config.toml
n_layer = 12
d_model = 256
n_head = 8
n_kv_head = 8
head_dim = 32
d_mlp = 704
vocab_size = 4096
activation = "swiglu"
norm = "rmsnorm"
norm_place = "pre"
norm_eps = 1e-05
positions = "rope"
rope_base = 10000.0
rope_fraction = 1.0
qk_norm = false
attn_scale = 0.177
bias = "none"
tie_embeddings = false
parallel_block = false
init = "normal"
init_std_qkv = 0.0433
init_std_o = 0.00884
init_std_up = 0.0433
init_std_down = 0.00884
optimizer = "soap_variant"
lr = 0.00441
beta1 = 0.95
beta2 = 0.95
weight_decay = 0.099
lr_head = 0.00763
grad_clip = 0.5
warmup_steps = 200
schedule = "wsd"
decay_fraction = 0.801
decay_shape = "linear"
final_lr_fraction = 0.0
batch_tokens = [65536, 131072, 196608]
seq_len = 2048
doc_mask = true
train_tokens = 247400000
steps = 2100
dataset = "wikipedia_en"
Each number is 128 + 24 x the weight over its row's rms, rounded and kept within 0 to 255. Layers, rows and columns count from 0. The size above them is the row's rms in percent of the matrix's.

# layer 2 attention output (transposed), 256x256, rms 0.0981, rows 161-191, columns 0-63
size [ 91  97  92  94  98 105 103  89  95  89 101  84  98  86  96 101  99  94  96 100  99  87 101  91  89  89 107  87  95  95 103]
[[ 98 111 110  98 116 112  93 128 129 127 112 106 147 150 125 110 121  91  98 115 169 143 130 133 167 143 133 164  86 128 104 117 107 125 102 134 113 125 137 104 145 107 167  81 172 147 135 108  89 110 189 168 111 166 152 104 115 138 116 155 120 158 125 144]
 [136 142 139 124 146 145 115 111  87 106 132 125 130 122 119 150 178 173  91 140 129 116 133 148 121 113 114 138 163 119 106 146 147 166 146 147 100 145  99 143 130 143 137 106 133 101 137 153 139 127  88 162 166 142 157 150 116  98  71 138  96 106 144 136]
 [ 86 165 117 157 154  99 159 114  84 109 130 129 170 135 152 135 139  92 102 118 109 102 109 109  88 133 166 122 154 114 109  95 109 120 126 126  99 139 106 147 141 127 108 121 108 142 155  95 139  78 167 123  96 141 139 142 114 165  91 146 130  99 155 131]
 [125 118  93 114 134 132  97 126 105 148  92 134 124  74 102 130 125 120 183 175 157 134 130 157 101 126 143 150 115 122 177 160 116 114 107 132 164  95 135 134 132 119 122 116 114  82 166 120 147 139 123 112 137 165 151 109 128 155 116 129 128 107 140 126]
 [135 133 139 146 128  86 132 164 135 164 115 134 149 125  92 125 141 153 141 115 173 136 119 124 153 107 121 121  94 109 105 132  96 154 121 120 146 118 103 147 131 136 110 155  83 133 109 147  86 123 126 149 163 135 120 146 122 150 181 147 163 144 151 128]
 [121 146 100 129 125 127 150 123 137 138 143 146 136 145 152 124 124 149 127 133 138 155 117 150 153 136 149 178 153  81 153 124 131 140 105 158 119 152 131  98 103  64 152 158 101  82 116 142 124 135  81 125 155 124 114 133 126 143  79 127 120 144 126 130]
 [ 99 132 166 138 145 120  82 116 131 137 119 143 120 142 130 120 110 134 145 121 150 139 144  95  82 133 153 124 163 146 142 124 134 100  57 161 122 157 144 173 122 165  80 192 146 118 172 134 161 119 128  94 125 137 130 157 176 127  77 117 142 182 133 193]
 [157 143 135  90 102 184 158  78  75  83 140 123 160 140 127 141 172 128 123 128 118 148 133 178 139 145 103 140 101 133 145 105 147 109 153 111 109 170 136 121 134  93 122 147 129 113 154 142  92 118 129  72 110  95 152 130 117 105  91 156 134  62 160 137]
 [131 128 150 178 129 127 144 116 130 112 114 155 140 104 120 118  91 124 119 137 159 130 104 157 139 158 164 133 116 102 135  95 154 106  85 133  97 107 127  98 154 102  94 106  91 146 121 111 178  93 162 115 186  60 138  88 119 126 125 137 123 127 123 125]
 [127 160 168  75 119 174  74 109 121 156 131 101 108  87 131 120 134  80  98 125 100 158 124 114  83 140  92 164 122 147 175 142 110 104 137 164 125 122 132 106 122 121 157 145 129 103 130 113 108 124 127 115 114 158 102 101 118 122  85 119 135 150 114 108]
 [119 136 104 169 137 146  97  75 102 171 132 114 114  98 161 152  70 138 128 104  90 140 128 150 141 153 149 126 124 141 147 167  95 200 125 148  91 112 139 102 122 116 130 142  77 147 162 137 148 110 115 143 140  94 155 117 165 115 173 165 141 117 120 116]
 [124 119 137 112 138 130 125 102 124 128 159 121 175 115 130 153 115  94 178 100 165 135 147 113 117 106  94 152 133  94 149 154 153  98 120 125  97  96 148 121 135 147 144 114 127 124 195 141 113 114 135 137 152 137 149 136 108 128 126 146 124 124  94 119]
 [151 157 135 129 137 145 143  77 123  96 136 112 142 129 127 120  88 108 127 146 116 141 151 176 128 156 159 155 142 184 129 160 139 155 115 140 153 117 111 110 114 109 143 136 123 157 132 125 120 134 133 166  92 110 103 191 150 121 111 169 132 166 139 118]
 [146 127 123 119 146 104 127 167 138 169 136 126 111 145 138 124  92 126 150 113 126 122 161 140 115 105 137  88 170 121 174 127 160 111 143 106 127 133 190 133 124  99 133 133  87 126  84 126 152 137  99 104 119 121 132 136 112 168  89 112 152 115  96  99]
 [143 139 111 123 133 122 168 152 117 120 112 125  97 205 151  85 119 126 106 102 127 120  99 166 116 112 106 135 142 113 160 147 148  74 130 108 106 107 163 125 142 155  85 173 124 108 111 147 103 131 137 124 112  96  89 136 104 167 105 128 136 120 140 121]
 [130 157 128 113 155 143 173 185 133 125 152 127  92 159 142 118  98 133 168 103 138 110 144 113 147 133 143 123 137  62 115 141 143 132 135 158 120 149 138 138 118 123  96 165 126 140 146 109 115 147 110 110 119  82  82 150 126 123  93 108 142 135 121 150]
 [118 138 149 116 126 107 125 172 124 127 117 128 109 137 141 132 113 176 106  98  95 115 157 102 148 115 104 148 134 125 139 116 135 156 152  80 123 130 130 113 106 133 132 120 136 134 115 100 107 137 121  76 113 151 147 150 118 167 124 141 183 143 175 116]
 [138 101 161  81 138 158 141 113 148  98  85 159 145 123  82 132 140 133 120 146 169 174 125 141  97 128  73 129 125 125 146 139 104 104 169 114 135 115 131 149 110 131 118 154 132 127  85 183 114 120 152 153 166 139 158 151 137 100 112 127 144 115 103 108]
 [122 115  93 130 127 123 153 127 157 161 144 152 167 111 175 127  91  80 135 147 121 163 124 147 119 132 118 133 111 151 162 118 117 143 150  85 144 109 122 103 111 145 101 131 126 133 133 137 147  57 112  82 122 156 118 164 113 146 140 145 159 113 151  88]
 [104 132  99 137 160 118 131 110 152 180 135 130 142 155 108 129 163 133 122 135 160 124 140 163 126 128 106  81 117 123 106 128 110 135 106 144 128 122 139 126 140 135 131 148 135 147 106 130 119  77 135 131 153  72 119 141 150 145  93 123 129 141 132 163]
 [160 112  73 113 109 110 160  78 172 116 132 113 157  91  90 155 159 161 104 119 126 112 118 153 100 130  85  92 117 133 135 117 146 119 171  94 148 136 124  92 146 198 148 140 125 158  96 153  77  63 115 125 104 133 124 116 141 154 109 112 142 138 127 148]
 [115 174 127 114 109 142 146 122 106 141 127 123 105 156 148 100  87  98 107 189 145 157  87 149 127  95 129 111 137 137  80 117  75 144 156 145 161 135 120 114 131 127 129 156 143 120 174 111 147 105  75 115  83 134 131  80 131  98 139  71 167 111 130  82]
 [140 110 152 162  76 170 127 113  93 160 116 132 140 123 103 143 163 109 123 140  82 157 140 153 124 137 125 151 125 115 133 102 135  96 121 146 139 130 191 134 117 113 142 145 134 130 123 162  98 107 140 112  91 133 104 132 137 158 115 133 104 156 144 137]
 [141 119  95 131 132 106 149 147 105 115 105 144 101 151 102  88 124 124 118 151 159 151 151 101 134 122 110 139 108 128 134 127 139 115 121  91 138 137 128 193 147 175 110 114 172 105 158  74 106 115 115 115 149 158 115  99 143 151 119 143 118 132 171 104]
 [137 140 122  62 134 136  97 139 129 118 161 162 110  60 112 167 135  99 123 111 121 195 137 119 129 123 117 119 160 156 128 131 133 169 132 149 182 104 146 155 115 163 116 176  95 135 146 136 126 145 133 102 144 128 100 161 111 150 104 124 142  92 123 135]
 [144 116 115 116 110 177 125 110 163 188 129 128  81 143 124 109 124 128 103  99 142 129 126 159 130 143 137 122  97 134 137 100 122 142 103  91 106 134 107 111 123 137 130 155 117 145 105 159  96 142  88 139 149 162 143 138 137 132 127  88  99 148 125 139]
 [123 105  83 123 112 113 100 140 176 181 147 110 130 115 102 129 143 143 103 111 101 144 130 100 106 107  89 158 119 119 158 116 138 140 108 133 165 128 134 135 113 136 146 195 116 114  92 142 136 122 132 173 127 111 149 115 143  87 132 158 124 134 153 138]
 [115 116 115  93 171  90 128 128 106 132 158 134 131 112 131 123 131 115 123 103 126 122 117 133 165 142 135 109 152 150 122 111 144 150 136 107  94 145 113  89 114 120 161  85 115 146 163 144  76 103  96 122 125 125  77 190 148  93 148 148 171 173 122 141]
 [150  98 131 103  95 125 146 115 170 133 128 106 140  69  68 131 149 114 132 160 107 148 161 117  75 147 145 135 140 147 151 122 109 145 110 151 133 111 104 127 145 119 131  97 100 112 126 131 125 144 165 115 125 102 116 151 118 151 110 105 117  95 152 123]
 [161 173 162 116  76  99 120 114 114 130 175  97  73 119 128 100 112 118 118  77 117 104  72 128 138 118 103 118 146 122 130 132 153 166 108 134 136  65 147 105 155 127 147 125 142 138 188 152 117  77 111 148 129 181  98 137 173 100 113 128  82 134 162  98]
 [167 113 140 134 126 135 112 115 138 146 115 113 162 130  85 133 127 108 119 149  82 129 157  93 130 148 145 103 152 147  57  99 153 108 155 144  91 117 115 131 101 142 112 100 109 120  83 131 139 147 106 119 128 141 120 113 139 112 110  84 162 122 151 153]]
# layer 2 attention value, 256x256, rms 0.107, rows 162-191, columns 0-63
size [ 99  88  98  94 100 104  93  95  93  99  90  97  91  96 100  97  94 100 102  90  86  99  90  88  94  98  90  97 101 102]
[[145 109 141  97 131 145 113 181 114  95 135 138 131  91 113 109  98 170 138 160  78 144 191 111 126 134 109  92 152 141 156 175 156  64  99 120  94 117 124 172 122 122 158 119 131 134 140 114 130  96 108 133 119  74  79 146  95 127 132 104 130 148  50 128]
 [124  88 148 102  95 131  68 138 125 124 108 140 122  84 114 109 112 152  98 105 146 147 113 102 113 132 144 114 125 109 118 147 179 134 133 107 156 155  99 100 143 129 140 106 110 138 157 153  92 145 121 119 147  83  92  78  78 116 117 118 127 144 145 124]
 [105  88 162 160 136 117 149 135 112 152 113 110 133 143 133 108 134 197 127 111  69 140  69 162 155 138 119 106 136 110 141  86 142 129 140 109 152 165 117 131 114  78 162 129 139 154 152 107 148  87 116 112 122  80 118 142 135 107 143 123 146 142 135 111]
 [102 133 149 108  91 136 145 117 140 111 156 131 132 115 130 152 114  93 142 104  88 143 105 114 155 162 119 129 135 139 162 145 152 118 113 136  94 142 105 164 193 134  85  98 157 144  91 159 104 121  71 161 112 108 137 133 154  99 175 134 120 136 133 166]
 [105  67 103  79  74 114 104 133  97  60 122 147 134  71 136 131 121 149 125 102 118 129 120 116 139 134 185 101 119 122 124 127 146 160 145  99 142 132 154 109  93 148 119 105 130 140 162 144 150 161 129 151 132 135 134 158 148  97 135 141 158 150 128 120]
 [119 108 154 147 127 149 159  95 115 126 148 131  75 126 142 134 124 128 108 110 121 110 131 155  99 112 125 125  82 129 133 149 124  99 114  88 156 129 124 104 160 100  96 137 130 121  87 112 113  88 126 155 160 153 132  74 101 105 161 122 118  87 127 120]
 [ 97 146 101 113 123 129 125 107 158 140 137 116 121 128 129  83 112 151 134 119 101  82 140 124 127 113 146 174 157 141 110 150 146 139  86 137 152 123 141 144 124 123 142 158 175 181 156 129 173 151 142  98  97 108 171 135 130 127 163 139 130 158 105 137]
 [172 160 124 130 126 121 129 166 128 179  85 111 160 160 142 110 151 152  92 110 123 129  81 135 113 188  97 105 133 131 159  94 140 115 156 105 140 174 168 156 126 165 137 143 166  91 179  82 118 173 108 121 149 111 180 153 141 116 133 128 146 114 145 125]
 [134 119 110 146 130 112 163 100 132  95 122 134 156 139 119  77  81 161 172 136  96 150 174 122 144 148 123 134 121  87  91 129 124 132 103 139 161 166 136 140  78 112 163 148 120 155 187 133 123 140 147 108  90 102 108 162 121 132 149 121 155 104 135  95]
 [157 176 144  88  99 130 122 165 139  96 113 163 156 134  98 147 162 144 135 141 146 149 151 131 122 132 149 144 131 106 102  80 104  78 148 125 170 137 148 136 127 126 157 103 150 113 168 101 139 148 136 156 124 141 125 136 115 132  73 111 119 155 137  83]
 [139 137 123 168 155 178 124 129 131 140 124 157 105 142 154 149 144 128 122 110 146 121  89 148 111 177 102  82 157 125 160 103  78 128 118 126 162 121 101 129 129 114 107 120 141 113 103 149 160 107 146  91 150 158 178 109 140 114 150 140 118 132 140 146]
 [148 119 190  94 110 154  99 139 129 134 137  71 114 124 156 116 161 154 130 105  79 102 115  80  95 121 100  97 127 110  81 115 121 157  95 119 144 151 128 130 120 151 119 154 125 102  98 151 156 154 149  79 118 110 123 104 105 123 169 117 114  70 160 127]
 [124 131 114 119 108 117  86 133 107 168 152 155 110 137 133 177 146 162  96 160 126 144  69 134 139 142 149 108 150  93 155 128  94 148 144 136 147 124 126 155 118 147  94  94 152 140 121 123 131 101 102  91 168 120 144 141 166 128  82 113 114 127 124 125]
 [135 150 119 146 121  97 111 134 179 130 162 163 126 105 109 108 126 133 132 169 149 137 150  45 131 105 153 116  98  92  89 135 109 190 121 127 133 160 144 130 120 126 142 123 169 160 129 191 127 122 108 119 121  86 127 112 117 102 141 115 120 139 128 146]
 [170 109 116 172  62 129 146 131 132 118 137 142 128 103 125 110  95 140 141 133 116 136 102 116  76 152 144 140 168 121 174 138 134 187 126 112  82 124 123  79 120 131 150  98 131  93 133 156 139 161 131  57 136  97 110  92 119  92 169  74 131 125 147 125]
 [123 149 125 140 106 116 106 137 135 132 164 124  91 118 128 120  99 154 135 159 126 129  84 141 122 130 149  98 150 130 129 116  97 168 115 128 108 127 134 139  79 149 131  91 124  74  76 167 129 115  95 126 140 115 116 134 171 131 137 113 118  95 100 135]
 [ 94 104 127  98 164 142 131  99 100 104 131  70 144 137 134  90  99 151 123 164 123 159 125 151 130 138 141 123 119 141 107 173 189 128 136 106  98 129 114 116 132 145 112 178 117  74 146 101 167 116  99  93  94 151 130 109 151 142 174 145  91 118 109 122]
 [ 85 131 115 107 119  87 125 110  92 130 159 128 134 107 129 132 143 173 154 106 181 152 140 115 134  98 152 139 121 134 111 132 143 123 120 111 144 134 124 135 118  76 173 124 104 115  94 153 119 128 114 171 112 137  90  89 113 143  89 117 100 135 159 146]
 [113 122 160 138 133 105 167 151 149 101 148 116 144 110 182 135 139 124 155 217 146  96 145  78 133 126 127 142 103 149 125 157 177 108 104 154 102 123 137 119 134 138 131 121 113 108 134 101 120 123 127 155  99 132 129 106  57  99 141 129 136 117 148 129]
 [116 112  93 112 153 134 131  92 105 110  99 150 123 161 158  91  98 144 126 159 159 157 145 113 148 114 137 151 140 123 128 147 184 145 156 144 134 150 123 165  95 140  85 127 159  97 156 135 107 142 113 108 132 128 139 161 141 155 116 131 141 167 106  94]
 [169 155 124 200 118  86  97 151 155 128 129 113 134 166 113 120  96 163 136 124 108 137  96 122  84 132 118 115 110 111 107 140 140 132 129  82 124 111 125 148 123 130 115  77 140  66 150 143 118 128 158 150 147 136 106 109 124 136 144 123 142 120 136 114]
 [137 122 145 127 152 118 162  89 177 115 125 124 109  92 159  90 145 141 133  52 126 137 138 138 113 124 119 133 124 179 123 164 126 129 111 116 164 133 146 114 154 100 113 105 126 133 158 144 104 158 194 127 162  71 131 147 110 101 129 125 118 120 136 113]
 [156 160 139 135 115 146 133  80 114 139 142 105 140 124 138 127 128  99 137 131  99 122 159 145  85 132 136  92 121 121 136 146 143 128 121 155 111 154 103  95 163 104 122 125 143 147 115 166 144  80 157  85 111 111 157 110 135 120 169 108 138 121  82 152]
 [ 89 133  86 120 106 158 200  96  87 101 141 113 124 155 151 139  92 146 160 149  98 139 108 135 126 127 117 138  88 117 144  98 115 140 134 161 139 136 114 119  99 132 153 130 134 114 165 138 159 105 122 140  49 124 159 129 127 144 151 107 116 133 140 130]
 [117 128  80 149 106 128 142 212  82 101 177 140 111  84 129 162 134 105 110 177 141 181 153 146 170 127 119 139 111 119 125 145  80  97 162 146  96 142 116 138  98 157 126 149 141 130 112 110  96 103 120 167 145 178 132 119 146 113 120 129 158  89 123 120]
 [172 152 113 125 174 123 144  99 130  88 107 103 155 140 157  82 115 101 163 131 134 130 139  93 120 143 119 121  77 170  90 155 124  91 153 133 135 126 112 118 113 140 154 103  97 117 149 139  52 103 148  98 109 141 112 182 135 117 154 116 136 164 120 125]
 [126 130 101 164 101 163 131 178 153  95 101 191 143 152 127 123 143 110 124 152 156 121 154  96  99 155 110 118  96 148 156 152 118 136 129 144 116 115 180 136 148 111 109 140 136 129  83 144 145 143 135 148 135 107 138 103  78 108 132 129 137 161 147 135]
 [ 92 110 136 111 118 158 158  98 119 141 106 117 128 159 142  88 107 152 122 132 145  57 122 129 160 118 103 111 170 110 123  79 146 123 132 143 177 139 124 143 104 138 150 125 129 154 169  95 125 124 116 134 125 115 165 146 162 150  87 139 103 154 106 117]
 [160 119 102 165 104 149 123 131 138 112 110 151 101 123 165  98 160 136 159 110 136 113 168 132 114 167 136 103 121 117 145 138 121  94 129 133 114 165 141 146 141 173  76  96 148  94 126 117  85 139 101 136 182 132  87 164 127 125 136 120 133 102 138 116]
 [108 127 146 104 148 148 124 127 137 159 149 117  84 136 138 126 151  92 109 141 153 127 130 119 108 177  69 145 129 125 155 120 105 141 105 116 152 127 118  73 121 129 112 143 118 117 127 135  90  93 151 103 132 128 166  98 150 164 124 149 140 123 137 162]]
# layer 2 attention query, 256x256, rms 0.124, rows 192-213, columns 0-63
size [ 91 117  91 111 100  88 105  96  93  74 118 101  93  77  81  75 103 104  83  93  90  90]
[[134 123 128 127 124  88 135  86 110  96 105 123 106  84 115 129  93 169 131 120 106 137 162 160 156 127 139 111  43 126  80 168 137 141 159 127 106  94 128 107  98 113 142 166 131 136 164 110 107 141  91 132 108 118 146 104 124  95 105 155  93  98 137  85]
 [135 109 126 121 125  80 122 112 129 126 140 100 112  94 114 150 159  78 139 122  86 155 137 135 110 127 130 106 158 126 124 148 175 149 100 114 152 113 146 150 115 104 146 111 102 151 120  86 111 117 114  89 129 141  96 123 105 124 146 107 166 134  97 146]
 [110 136  66 104 111 122  92 112 178 120 111 126 107 136 141 119 144 117 109 123 109 129  80 146  78 156 126 110 136 122 135 104 119 127 120 157 126 107 150 143 139 166 162 105 150 139 109 115 190 123 118 115 131 114 155 125 140 148 168  91 127 138 133 120]
 [129 134  99 149 125 134 153 160 107 116 153 130 126 165 115 102 117 149 119 121 117 123 107  99 131 140 160 152 112 137 132 158 105 132 136 116 109 151 108 151 188 130 154  92 131 120 113 159 147 155 142 135 154 112 145 148 133 125 106 135 119 112 116 110]
 [154  97 119 141 114 160 125 147 113 125 101 151 131 140 142 115 129 173 109 111 184 127  76 102 134 138 117 211 137 118 125 108 138 115 120 125 109 178 129 132 151 152 139 112 127  87 122 136 192 182 128 128 161  99 151 128 151 130 138 123 132 123 103 113]
 [142 142 136 116  77 128  96 120  88 113 124 151 119  92 159 117  91 160  94 102  84 118 140 157  85 129 135 146  81 103 109 100 142  70 171 151 134 155 120 114 121 136 119 172  94 148 137 114 124 115 100 133 116 146 146 105 141 128  95 107  94 127 134 127]
 [122 156 134 133 140 140 117 133 148  77 143 122 165 145 132 151 130 126  87 102 120 107 100 145 124 113 154  92 162 135 123 162 153 107 155 140 114 105 165 126 135 105 105 134 132 130 155 125 173 125  79 137 143 108 133 133 102 107 131  96 112 135 151  86]
 [142 113 124 126  96 147 144 136 142 100 127 133 124 148 119 104 110 133  89 137 158 104 143  99 122 127 112 144 100 142  55  75 107 109  78 153  91 148 113 116 195 136 130 109 124 135  96 132 167 108 120 116 126 124 152 158 167 117 111 131 118 120 130 128]
 [144 141 144 136 119 126 144  97 136 100 128 121 152 113 161 153 118 118 121 125  82 134 109 141 113  99 117 134 115 131 116 151 145 105 169 143 120 132 123 118  85 113 132 113 158 167 166 103 128 111 103 126 115 149 131 116  98 127 134 113 124 182 110 117]
 [128 118 124  83 142 162 123 146 129  99 149 202 146 139  91 121 139 122 146 158 121 146 124 121 157 118 137 150 131 162  79 138 111 142 102 144 152 139  94 131 162 115 148 101 144 131 106 116 133 127 172 104 129 127 108 110 159  87 130 143 181  93 136 135]
 [116 112 121 117 132 160 154 165 127 121 134 116 164 102 141 141 126 164 110 124 184 131 104  99 139 145 127 101 139 116 156 107 116 109 127 129 122 160 137 113 178 179 117 149 126  86 143 125 145 107 144 155 107 116 144 150 132 124 133 125  84 119 142 124]
 [120 167 176 123 170 129 137 114 148 128 137 124 125 114 149 142 142 106  98 105 141  89 113  97 150 114 142  86  79 131 136 153 121  87 102 110  85 123  87 128 128 131 125 142 117 118  84 147 150 121 138 146 153  95 161 165 122 139 132  74 102 142 148 137]
 [123 121 116 113 146 152 103 204  94 132 137 181 122 180 115 143 109 190 132 117 162  90 134  89 112  97 129 118 110  96 118 143 130 150 128 148 124 158 115 152 181 112 129 138 113  97 102 134 160 149 169 145 137  99 151 125 148 107 141 138 121 112 148  92]
 [125 130 142 128 104 141 146 136 157 112 162  98  90 130 136 159 120 161 122 105 132 138 129 163 145 140 165 109 140 147 150 198 135 124 160 123 108 141 126 104 136 115  94 122 134 107 134  97 150 155  92  90 142 106 137 157 119 118 170  88 143 101 126 129]
 [122 144 128 146 155 108 111 100 164 121 103  97 132 139 132 133 137 125 140 125 119  95  97 160 128 111 153 130 143  97 174 137 157 131 141  91 129 112 151 127 145 135 108 117 119 173 150 120 119 123 132 133  89 158 136 135 131 158 157 124 111 143 147  90]
 [105 113 114 137 133 141  82 153 134 134  78 178 126 194 152 143 116 168 132 131 149 137 160 145 130 123 124 121 118 120 142 118 142 159 141 181  91 124 149 153 137 127 148 124 159 126 150 101 180 108 116 118 116 101 131 183 110 135 146 110 152  92 142 136]
 [104 169 134 133 109 102 141  90  92 166 141 142 157 135 136  99 168  69  93 121 126 134 134 127 159 142 137  93 120 130 188 129 125  83 138 139 120 124 126 134 117 139 126 109 130 137 103 146 127 130  90 142 183 151 152 124 155 139 169  88  95 123 165 116]
 [141 143 114 154 156 157 123 137 119  97 113 143 153 156 120 130 120 176  90 105 147 125 123 129 133 117 122 163 112 115 186 146 135 146 126 162  92 156 163 162 167 122  76 100 137 101 159 110 149 140 130 152 152  99 170 120  96 100 164 136  99  96 157  86]
 [173 154 127 115 140 110 122 120 125 112 146  83 169 134 142 115  99 110 115 160 135 123 114 132 153 149 141 121 143 119 101 144 139 124 138  93 133 139 137  98 107 131 142 142 146 168 147 134 166 136 126 122 123 132 158 109 127 120 150  93 131 125 144 106]
 [ 89 123 139 114 111 122 122 130 124 166 133 161 123 149 127 136 127 102 136 182 116 131 166 118 132 126 117 133 138 138 139  98 164 198 112 168 136 115 140 143  77 129 174 143 180 173 139 120  85 128 102 100 155 140 143  98 130 141 129 108 143 117 121 127]
 [157  85  93 101 116 147 157 125  84 142 103 108 160 100 124 112 113 137 136 146 111 140 136  95 138 147 139 120 103 138 135 136 168 124 132 114 111 125 124 121 152 127 124 122 143 105 129 133 128 142 105  99 142 124 154  62 127 114 131 179 116 158 133 128]
 [102  97 159 156 148 125 131 125 137 129 150 122 123 148 131 186 128  98 126 136 169 101  75 117 146 159 137 169 111 153 126 112 124 159 130 130 142 144 132  94 143 130 106 113 122 132 164 160 140 141 138 148  76 142 150 149 119 119 157 137 125 170 112 118]]
# layer 2 attention key, 256x256, rms 0.119, rows 192-213, columns 0-63
size [118 117 106 122  94 116  93 102  74  97 118 110  73 112  69 100 113  87  71 102  86  96]
[[107 126 110 163 135 168 128 140 130 124 110 116 184 128 140 140 113 168 110 114  91 148 128  89 136 154 121 158 149 176 114 139 162 134 115 163 161 143 140 100 125 178 107 147 138 100 124 136  84  95 152 126 134 153 126 128 106  97 155 137 140 119 140 119]
 [170 163  92 101 139 139 124  91 167 160 118 146 106 173  95 120 127 151 137 118 139 112  79 122 114 135 109 170  94 200 160 114 141 116 144 110  96 165 143 119 116 122  79 131 117 147 148 150 126 115 159 123  74 135 179  75 147 144 147 165 138 118 143 124]
 [164 122 126 129 161 131 142 106 139 156 122 185  80 165 132 118 145  93 143 161 117 117 126 133 158 130 100 143  97 122 135 125  75 119 121  96 120 112 111 150 178 117 119  92  93 155 127 142 138  91 115 146  76 145 144 133 125 126 104 142 102 139 139 147]
 [115 131 142 127 146 164 103 162 138 135 109  88 167  54 117 155 164 165 110 118 108 159 134 118 169 144 165 120 173  98 114 119 121 139  85 152 172 147 139 146 121 135 115 170 104 109 132 111  84 121 127 133 130 151 107 163  89 127 138 137 132 107 124 124]
 [116 104 137 160 126 128 140 166 114 144 115  91 135  97 127 114 128 109 129 187 101 140 162 125 114 120 156 123 110 120 117 131 141 113 121 136 161 129 115 131 152 110 122 162 134  77 123 101 119 111 129 105 139 171 116 155 143 111 171 112 151 141 160 105]
 [147 107  70 133 113 116 141 141 125 138 144 116 171 168 131 140 119 156 118 109 112 158 160 133 127 122 103 127 161 142 137 146 141 172 119 143 109 129 125 119 164 159  93 138 156 126 150 131 136  96 145 149 128 133 151 112 173 116 150 208 129 128 105 120]
 [143 101 167 106 145 125 133 126 148 126 107 138  94  83  99  77 111 121 129 162 150 140  90 156 160 117  96 132 138 190 145 100 118 149 123 164 143 159 105 171 157 132 105 106 121 118 140  97 106 110 128 136  91 129 125 135 137 144 145 164 134 118 122 117]
 [116 114 150 100 158 129 128 117 100 113 126  79 130 141 119 136  97 115 121 130 147 127 123 105 141 128 120 132 119 137 203 167 155 117  96 123 154 112 115 165 133 100 114 154 135 126 130 121 150 135 123 125 142 161  91 128 133 112 131 145 118 178 107 137]
 [126 110 157 130 118 123 148 158 128 133 120  89 115  95 121 177 125 129 152 119 106 119 133 113 169  89 120 115 129 133 109 132 149 152 105 153 129 152 163 130  95 158 110 101 167 140 120 152 131 118 149 122 138 136 147  96 143 124 170 158 139 153  99 136]
 [108 135 168 145 140 122 140 115 175 112  93 104 134 148 116 146 126 114 111 153 162 140 152 106 107 118 115 137  90 115 129 130 135 118 129  96 149  88 118  89  74 112 121 121 123 132 118 113 151 127 146 140 152 153 119 123 115 134 129 106 130 162 148 149]
 [123 133  82 114  96 132 127 111  86 108 162 137 123 138 146 111 101 114 107  91 119 105 123 143  85 175 108 153 150 145 158 119 119 108  97 147 107 147 124 177 136 104 148 156 124 154 157 139 158 103  89 104 143 114 128 125 161 131  95 145 148 113  91 114]
 [ 55 113 127 165 137 116  84 139 168 100 123  79 155 143 127 135 153 151 113 162 127 159 148 101 127 130 136 114 143 123 111 161 129 161 131 140 126 131 152 111 111 150 117 127 220 134 139 122  84 137  87 137 157 137 119 151 102 147 172 145 134 124 176 131]
 [124 129 108 124 163 144 113 108 127 117 147 137 168 162 120  92 146 131 104 146 143 124 116 160  87 171 134 119 134 133 156 152 118  61 106  93 138 108 146 134 138 105 125 149 102 120 125 146 144 163  80 175 140 140  90 144 108 147 119 150 116 103 120 127]
 [163 110 109 145 105 138 123 133  80 158 155 143 116 132  93  93 111 149 133 127 128 125 110 184 130 117 172 150 160 127 141 133 123 147 120 123 114 126 145 168 138  87 132 143 153 133 141 111 106 114 151 134  59 112 169  84 147 146 151 170 156 113 142 134]
 [134 122 127 150  99 144 120 146 151 132 146  88 123  59 126 149 117 129 140 119  79 136 131 113 150 111 130 108 171 137  78 118 134 163 129 170 129 137 140 110  87 177  86 110 143 125 131 101 100 140 143 117 129 139 157 129 120 101 135 164 140 129 119 106]
 [132 125 140 128 138 133 102 128 120 166 130 146 140 109 115 107 122 151 105 143 147 104 157 157 115 163 146 105 129 153 156 152 131 132  96 139 109 118 121 130 143  83 169 138 130 137 141 159 132 137 101 120 106 132 113 117 112 152 151 127 138 109 134 134]
 [112 128 158 154 125 178 144 170 124 109 134 153 112  99 147 124 169 106 149 133 122 180 136  95 148 171 124 147 117 125 131 141 130 142 144 137 118 127 141 132 213 119 110 135 159 101 130 116  73 141 127 117 127 159 111 149 116 157 158  93 120 127 172 143]
 [114 102 144  97 138  94 158 144 125 172 129 138 115 118 108 113 129 115 111 166 135 174 168  90 141 130 122 142 151 111 167 106 141 140 104 155  95 104 137 116  91 151 118 148 157 155 153 108 101  99 106 137 124  96 141 135 117 119 196 110 144 132  96 128]
 [109 137 106 133 108 143 127 146  98 131 135 124 149 112 114 135 143 116 137  97 102 138 118 110 138  76 128 110 130 165 130 108 137 140 116 154 122 126 143 106 109 136 120  99 156 115 142  99 100 115 141 100 149 158 148 135 124 124 107 171 144 151 105 145]
 [169 116 147 148 134 129 140 112 142 135  96 121 133  84 145 140 119 185 143 131 140 121 109 125 149 167 134  79 141 121 136 139 108 139 111 110 151 128 128 154 162 120 164 116 148 117 131 156 144  95 119 132 103 143 111 115 151 142 152 114 137 143 122 150]
 [128 159 159 127  99  97 128 140 145 156 107 108 106 184 100 164 153  94 123 155 150 139 105 133 144  82 142 143 122 119 129 117 112 128 114 143 149 147 101 130  92 133 110 150 111 152 113 148 109 129 141 123 114 108 129 120 102 117 129 132  90 132 149 130]
 [ 89 122 131 151 121 133  96 124  75 157 126 129  89 107 135 149 141 132 140 128 140 117 126 147 120 106 162 117 115 140 152 144 128 105  88 149 128 136 140 134 103 153 112 111 158 126 119 102  93 107 137 124 105 163 160 126 128 128 149 100 147 151  95 102]]